Part of a small language model's weights: vocabulary 8192, 7774 steps.
Each number is 500 + 40 x the weight over its row's rms, rounded and kept within 0 to 999. Layers, rows and columns count from 0. Numbers have three digits each. The size before them is the row's rms in percent of the matrix's.

# layer 6 MLP up, 704x256, rms 0.153, rows 24-40, columns 128-255
108:509501463461587497555528487516510463555498462450526489480518515508477564477504467457491596506493519465443535428584463545491571599407399440428557472542549504504481521554586492470462486570518430515540477496473459470515509476483475554472460466583522494506547448508538444451488501575486502482463502512428461554510481562506498483534488549496544504516532517498533534460529464513531484588481
098:522486499485555474524530511472496471572505458511517466501584490432523468475566513504488503501548486548583430463456495497572539504464511513539504447515409540546527504577509562534504534534493529481517472461555477453531469554515473479527523499542515477465464473486478588489434553499511477482514549507518474561499444560537463483544579544495533418514500494550499462494582523512550444537529
103:496486520527507506496501601518467550496487480468548441491577449497476438546501444533509488605521478488507521508477502535577492472564475457469512518493483541450537537531538514489500438460564486560517527508457471566498556520469466546530457501453511476549514517545541512574477498478515540523434481459539477491526507469499436432512463506463525534454526482458453484443481481448499563505483
100:527501470439488576501463470418541482524534494526443539445496605533510459518479494517514575532480453504512418505515477566597463553453471454451484454502465452474517503557570553516531486493507513478495499523491430467540547495500455491463506491428548436533594526539536481533480491578439515486424494526528462512502467532470527549503434476538416505571563557474511475461519492505420522539418
090:472537517514501453423480543500452482545504506436506511450546534466548484480505526490540490506533521454471509507453466526557579516561531534464519440589525557492513490534488472492500514505554481495473472489550467519450496514469408487534482481533411486473523523498510516421541449454506458509580453536489522517504486508465510416497515543510499471537495519479464472525505553552556501527484
099:533513493535400504483520476441564442483543544527518487535504559574558539454466431424448506573503513483591547511549552558602552482529459517526517500572514487451501458527507497492550526470465464501478529501478431530529536560526502541488530504582517570490499537429491530446482501522533544491564511505480479487435555488459489453499534539463473521523433444511457571587519541493502480488496
095:575543524531525513480518463509524521502505514492544480491476515481464511527515511467492538461507502406525563564459504492526525496505490543540541455536505494573437395464498522522587458450506469544589525511496509561445507438409423520478482497449536506426527472478435444562499539458506451524530589471496492540561546418496517526478519481496541491506504474481540545436477452392437508495508
101:443464462486533484476448533488449509495573467513462563468564525516440468479487501485488461464528489516475570469516467464503453486482497461484505430527505468497548467467529503532448520492512569438522520474483482459458497510518455468503423502488529504470502476413479509462526527546445501487526477531511487488440452518545496482507466495569543479474502479527439440417494519465388473569491
101:457554452468525410470503503528515547509513562464475477415460544485535479501453554490503468525516494527497508494627496475492493441464562497511448525572561569451460484525477427452468532526508489530519439517496547461575491497549564489507509534459569434483511480505504519569503514515507410510497474497508477535574478531439496465496514510504524504470533426456506527512511544475539488488543
098:475486487484490451510516522454539480495499486485431636496475532571510468479499404505513484566548454466520527433478537521458572441515466503465495529538516526485468570444497505462497505468490435474522542535515461525502526429519520509361534490439455460469452398487452431537503471535442571488496483515537442469488466528547469485470500563426529519498458509478516486528453490592477532495537
102:463447589477520520507473531507486527473479524505513572485508511535523496446502535519391534453485468496482449473517486515559501525473446542546571515458538530493413422462513550466526493494488504478449485530514495460490397541529403473540542481481503586459594541510487469494472546493580477533450538495528437506595535498506469491425453532487429517498534472500512593487446489493551517469572
097:468475481488489510495499558501481444518519486497556464486477421506454507502551579630531534478498482423497484491515546488505546458470596504464474456505542481578501543543475470486508529552511505483536415510513453456518486497509550497575527483527487557485466557494499492524492430435535461571549634551480513575498490528497497480477511505527476509512517490433468484448552464418536498483541
100:521530504534494468559487469455517529507478503505568463530427496478464415471516446552484517514469462470485537434479543470551400456498597534485537464467513424574454532560509472480545524533485594503518501476537437457529440549670544544545511512482489498530532532547481548519453490507452517500504603487504495493524519543431442461437505452485502530474503428402521469497522550522459502567479
094:539504524555485589467520494467521487469501544488430477542496470440521544494476504464535536468511484503523489561506522535457541472497485539530502530523460562482493545501470469431553562498478504473527444470386468490501499481418517443503566502555536517463455576538478559483461521516463520503458517508514552420502427540491486492527506560500511553482507532422400458464469480596460513515503
098:553456530459490478511501488482489509559540556541484517447483471584484502525478504494548475518583485474445521407402516459485494600510485506514463478523486498457529479444438433544563465533538501478464491533479537473528550494477517408495598434516526488484440488491550459452496547521494526429542566464470545474557536437512602501487511426544506520541468540499461481445506525495456460547520
114:482489474550442459484519515556542514493511464479468488474547482524394460476467466477464544507477533530536569510472488469540519527532557515532538481447472534540493510523487446495416476473527473495492533436477493562504493563520492491412490457501547443456537463517512538432503499497538505509490365502409411510574517553457526490482525537509492533454439496514540474537519532495523532531559
105:541558533550518528506443464446454469506479544487547450488403465528501554572663512484522495507555453449527542459507524501405469511454555535506457534452510575500508474534530543492515537465493491537520506488559555517512536518536521532435445471441539454490533504490485502497468564455513476491504537442527465542526539467546585515544494582561486452586482526531570528494508540486456495591452
# layer 6 MLP down (transposed), 704x256, rms 0.141, rows 24-40, columns 128-255
105:509442569454525500443442497536506509503551554473456499472430580498563490635441510476489459452458585437503448509445493411497542511457460554450495513391526459473528378568566512428513535524507491497450458457528449495474499486547470523486549500556510473477536456536545504585509526534501514517518449565557511483510496553548440514510477522547548429502478529541497527523565447465509514555507
073:491472537480548514487539472520500488513455538522566445559482605536544531462518475551466485524492464450436542446521473498488499550564488527526483563524556467476536473453451485514428479501463456454482494533474459435465531518398491513572434557488424509569469481548536491521568554493526466459523522585561517529462554523494466517480486510484469552434514442440554583448477506556415581520531
107:490485495531555544430512473498498538500464496521467525491531489531461448413496460533533497521490482496527536528477573547492520498524499462503490483491478444471452436471474471513493532451513530514483522461482532510490514501501486509555488490498551592460502487517456471504469568423475537504499558409517545511509534504534525531501481532466549536500524467425503527449434436519522460454518
105:519547479511491517526546530436512495553474589507508529538495506503485498492557522464484483419539469440526442495446489554551444511491510541425500443394524534482522555524524475473560471533474599441424514443484480538516559429453462508418579532482487511488504511488463527524467433473506447574401535457519510434504534485526516476596444519555567462525502501506519511472579512561514485547419
098:517486509521450454457566532498591482565457508471455429510518516509489490495509483484416473504476470482496529596533443503535509497469541528473453503499512583515501514523496468509515504462517436419490460544504541499546509510459501497498526544477535480530518513515523468441536500477488418376543483535536496522439523541465520523579487537479416464460524537541459555407458536541522440515480
111:528491513502491533464516545469558456546555548492545448605495580530482514517485496439480471533559517467495501505489569544561564528495529500483539472563561455499473500541537517506539470506534512532490522468463474495489471588587555593522453488506394504497508558514472508480469525498595507480524510528479457436462519449442499411441549513508572512510542464588480516504445553475463473494469
097:500475512532478481550557582525488527433509497476465558509574452580501513409510479493478499475480587458497493472528497524500596416463489464513510395547437473430537517465459549457642475494507443550514517578494537563451472505463551498472501512562487500498561505486396510474557493546440475509528521465486507417485470532490459523548487510534565553458491518511485487453480512485495497449542
110:433549484493494455494446599441496423444507525515504576561470510482498521509520454461465494488518561507591512538509526578409534580514514519457531460488507487481554447529529484487469513511535519427532490463499508478500470548524534456465519526552522538541495531518516512472490468582553464531486443551542508532435495618483446507425504519512448422553499447589517436501411536553466495510521
113:520530508455561490567498502570497511561538534461495513430506544486505545502509534457526489491502505453452516508551566495480510532525541443563443520515594511516473448525432490508448522483491485496584485547475460510472453472520509467523519491506515557490572520402442604501506486473561436479466498544547457564432556528421540515553485439538465494435535464472459550457487506540441488554464
105:543420515516452434512468555523415484486516492504513441497540494555580526469546476586479511368499488550453577410471540496487572493460519497511539484495448477511500497497479518445481430440497481446481484532493546544511542490490481528510455528493514539416463513541494554460419442441487577493474550472544532500423461488483447460488535467542506501519483505524473596528420442511525522416581
093:525476530443507465454485557564524456496524571548564439449486544526575514544503492452487473446483447476448471444444471504568515540460443527573540481495528457479454468465486499470461470525476480518517477469444475493536473524519529527490484503487481549496520488539496471481526555550515469559405421596499572514475450569491503566563474512513442438535507447501424544527423462564571559473551
102:484536441497456456542543530475543518515525493568439538486532453497529473527391489458584589426560481503497494468529538546475513501503541458587465517518394514496480504547504536485476475448475581516520510529545455444466550456418482516513483477520505434522563515440522496543498549566486556446495512445565509552454488481504478485508540485508467553417532389452574437560481522448517540499411
108:537479472556516446456485475427498526492588516497545499459490511520499514487496522527495550483453515522465573485512554541563511499491482540485479465448579467508468544455501466414447543554545458467450538553493451414499506612549618507487534527519492522536521544415522456512549423474457507488548523550523504499516388511516493459493540574512463556508472514460494526501526505571475473500471
107:466477484460467563545519519487482550474555526525533432603491506496508576476495625528549451522530416518475506506542557465499536469480526476414520511597472583515614559473523561451496563496427445526524552517466476561420492504511516518495423487488537465463484525490529509463566566435561535436465545485472474530515559554431464461497430517501526508489534521433452510460491483525458501498454
104:484525559455500436483570543513565490534509536540529447508452525466503504501531518520473550459492486523548412518534550479480466553436500462512478561523425426431507508460569434505499475508494469541456545441441558565504562548484529515558438543449476506479505479448528526521445496509537482501482571458495451522543466488481565536501486491489451486491519452418540489506443479479502520460514
108:490472550463570485414493514499449483515520430459475544471527464431555488548523507470550504578508534435471561522568536482471427480496542454508556493527513477493500438497505476491365493503599523555538478449482429477509561449559503458496566504497537483479551468502520537508420519517499477550531464473447505540554461517493505480447526507512535527578534535468509446541560552452568510500525
104:547503538481534452549499501484491555552539487517472572402541521516529583538504449488458501462569447457510496500532451465489504558455524524471537474398647571538526503504489481468584478556528550548474463552556463475537482499526519527450525518568466509407549452498470503439584456457539470487474483532502488532496512439523458478468518412467484528534503479466502472417461485528420467497492
# layer 6 MLP gate, 704x256, rms 0.145, rows 25-41, columns 128-255
084:435554543437532480453457456546541522514521528523463513503509497470527582514405580473509411519427470535498462501570526478569439442505518495555502527502525679476580462583473505523512604517480439473528460412459462494538471536501439519530508504524511503512529448541543582520537464504512520526481541505503453506443438490444499495510535443509500474507437519529486466480524499464514437462545
099:551566476485452546512476458489427426502480532498490447474504505491518488492570556566503477452447575441511446509521536439505426528458577561445525518437457456504490537496531524464454525506541486497485495523460457494522516499461514491508531586439425445523577549504524534526552418463451503485584493507525575585572528497548440487484455478527441541433484450550547444528522524519526469441533
104:493456505516535496507496499467527501511454527481485515447524432518474504447521503550459547522539518490591494520375517513569508517481481453479555499498438541532533578527474490528507459512471514428511559518477484562452580469420454600490509507438459403542509573490499561517520554493477509501484469556451472468481504528506511472532488501507494400582521433506463494488498454442514537485458
083:429554551413518495510485532467467478513499505444450502513583516566469498508481496437468484498501554559509561490537443474491451466541522516488536533471392560471453502536471494486550488505461467492562526467519513512506532470577502530514515496505517468480460506476470483456473505422461503515460496538560477466471527486536524578508490452516481556544474473533536526556458509467518500538475
112:466496460507551484485524533478539448562496474452518388499457485530478422466485522528400567531531498490492505524540511468531563516459466547461485484468499520501493513476546529532469496478567451544495524510466521607512526543464507490530531522513398525474571498446471496450511465515582541459497517488493426514457487509590439461460498538521499527530484509532448486522508502566457558475536
094:545466469588516426544477569533485484483528575592540551552412525525479488487520524484580438533468496507560560524528539398523503436535441498529489524470482511502453429573514487542491490522514545485540445515594448578493518560475475490483444509496555471484478483472549467519586471516492543507470496552463542494567478543491527461431517504481499522391526445535525458537486484469502494511547
102:408537413533446499531466494528584503462585426504505465531409591546486501480513511485571528501522465497473474464522557476428448502549515479467496538502477499508557451468484532552503503555476508491502483459453501486465488501537481421471507415545495496489517540481489564531569524530533557452530436593538493506492528501471511468458492500510520442481491488543529431531504502488387435576529
104:505459569530526537482429500491512495529536456540480501570510482516538468476546486521564533534481510594498522440481508487530527539508477456457489550443488503499486520506579507508517516524467515510487551484511458452442469540470447465542544522453489439529511545580508490528504436448448509574469479490541582414541469519493444502412528540478520424476481542526496472492430484399509457484539
104:541521471524480542526463454478419487577458537504544526489575479479588556516510460505496532468507504552474503521540477549536466524528481466535482486453466463528552467483446528511489476536483553565539493502450488509457526500494426504454497465479519521496458546468428526478518528481528501490444534524537415482556477484582508534454578415419540455462578444506524454494537481510513547593529
095:453498541604440555443455501487476497483480452528470540512417521468427495482441441460546534491543496554526559508477510519448501407500538536549504507469462510417483557526533450556498498474519456475483497445507498440495456453495467566515530443489437446491602484544460523432496467504443510465509552555442505575488506483520530453506411478489598458509511483493544477482480523469502517542489
094:491462505497438481463477463596495548463449519533420471545546487472536529486556490482553594504621482462507524493430486436520540413462459477540569456470495481470567461474512570485524568458571454507580542490528510538477501465530521495428528481475535562470520491542474482566498562478428469562520433476492518476488509520459562518481495475450537530531550492503500499524498473510514538497489
107:451480386507496475524545513473558531530469487486466510523540502515517478486500592493474469446568486433570491502516434502442479499513522471427453493480461547454524470528547536537492488516486435572431504538495489547505571454430467506495495561536410542479487528566474502498515508495507529556515479438449538502401536498597501530530490520429479521522486509543496495494537456551526511493509
095:578464464466445540554535531500522490582462534565495496492512569507553570445560522464555478568469527499531476500458521513489502469478525481535452458505569506534465490548576476473499527509566536467592492554463442515492448435502497489487502459498418486492461583459586542495475536447481557509420466486537472554479467520520448512520467564483495525521478485496438463491524443475557459565502
091:518526531507467482511481468542522481482421568554482501535479498524497469456562514486485561542424554513485456491492526477509523492517444510526503527504493448476501450476514563477497531484491481561517445471455451490542521460467521490499494470508465557498446479478513539595522502528511485494532531485484487420434477534501554511402499565516460516445586521460410532515421498541450469443492
113:514560518528509520453497414549520545469543487484470509532487553425449500508502473515554515441457504472464494400473442457436488506526458552482435569547485422502487455503511506474527452452564505496479477421512531512484558502452486459397477469541545469516538481472501501472474489530569478564503508525457517465528491452487500497578515517608482548550516496516524594507472472539509516425511
103:421500436418502538449519535497534491529514527528539529454457511514495525477509552573451441513498491525450512496520462533510492494490432515406452523534524540510482492499403547488397502520481474480495495467476497485512527423487491535489491555562533514499531488523514507589486552471484575511497496497432473516505478516574467490494414523497500504557559519486535433467517509498511489461553
105:536516469533500511528473428468546444505431495534544423601600533583546514511496479533447469419487505563495525485524436451489476520458551526550494485571447445518459463536541531485479431501481552510552498561471477489461454481422506511556527513420467493504529516498523452434516475459465485502478498471459507482526507583509508487499507446496533477511481508525581436495475535506495505492494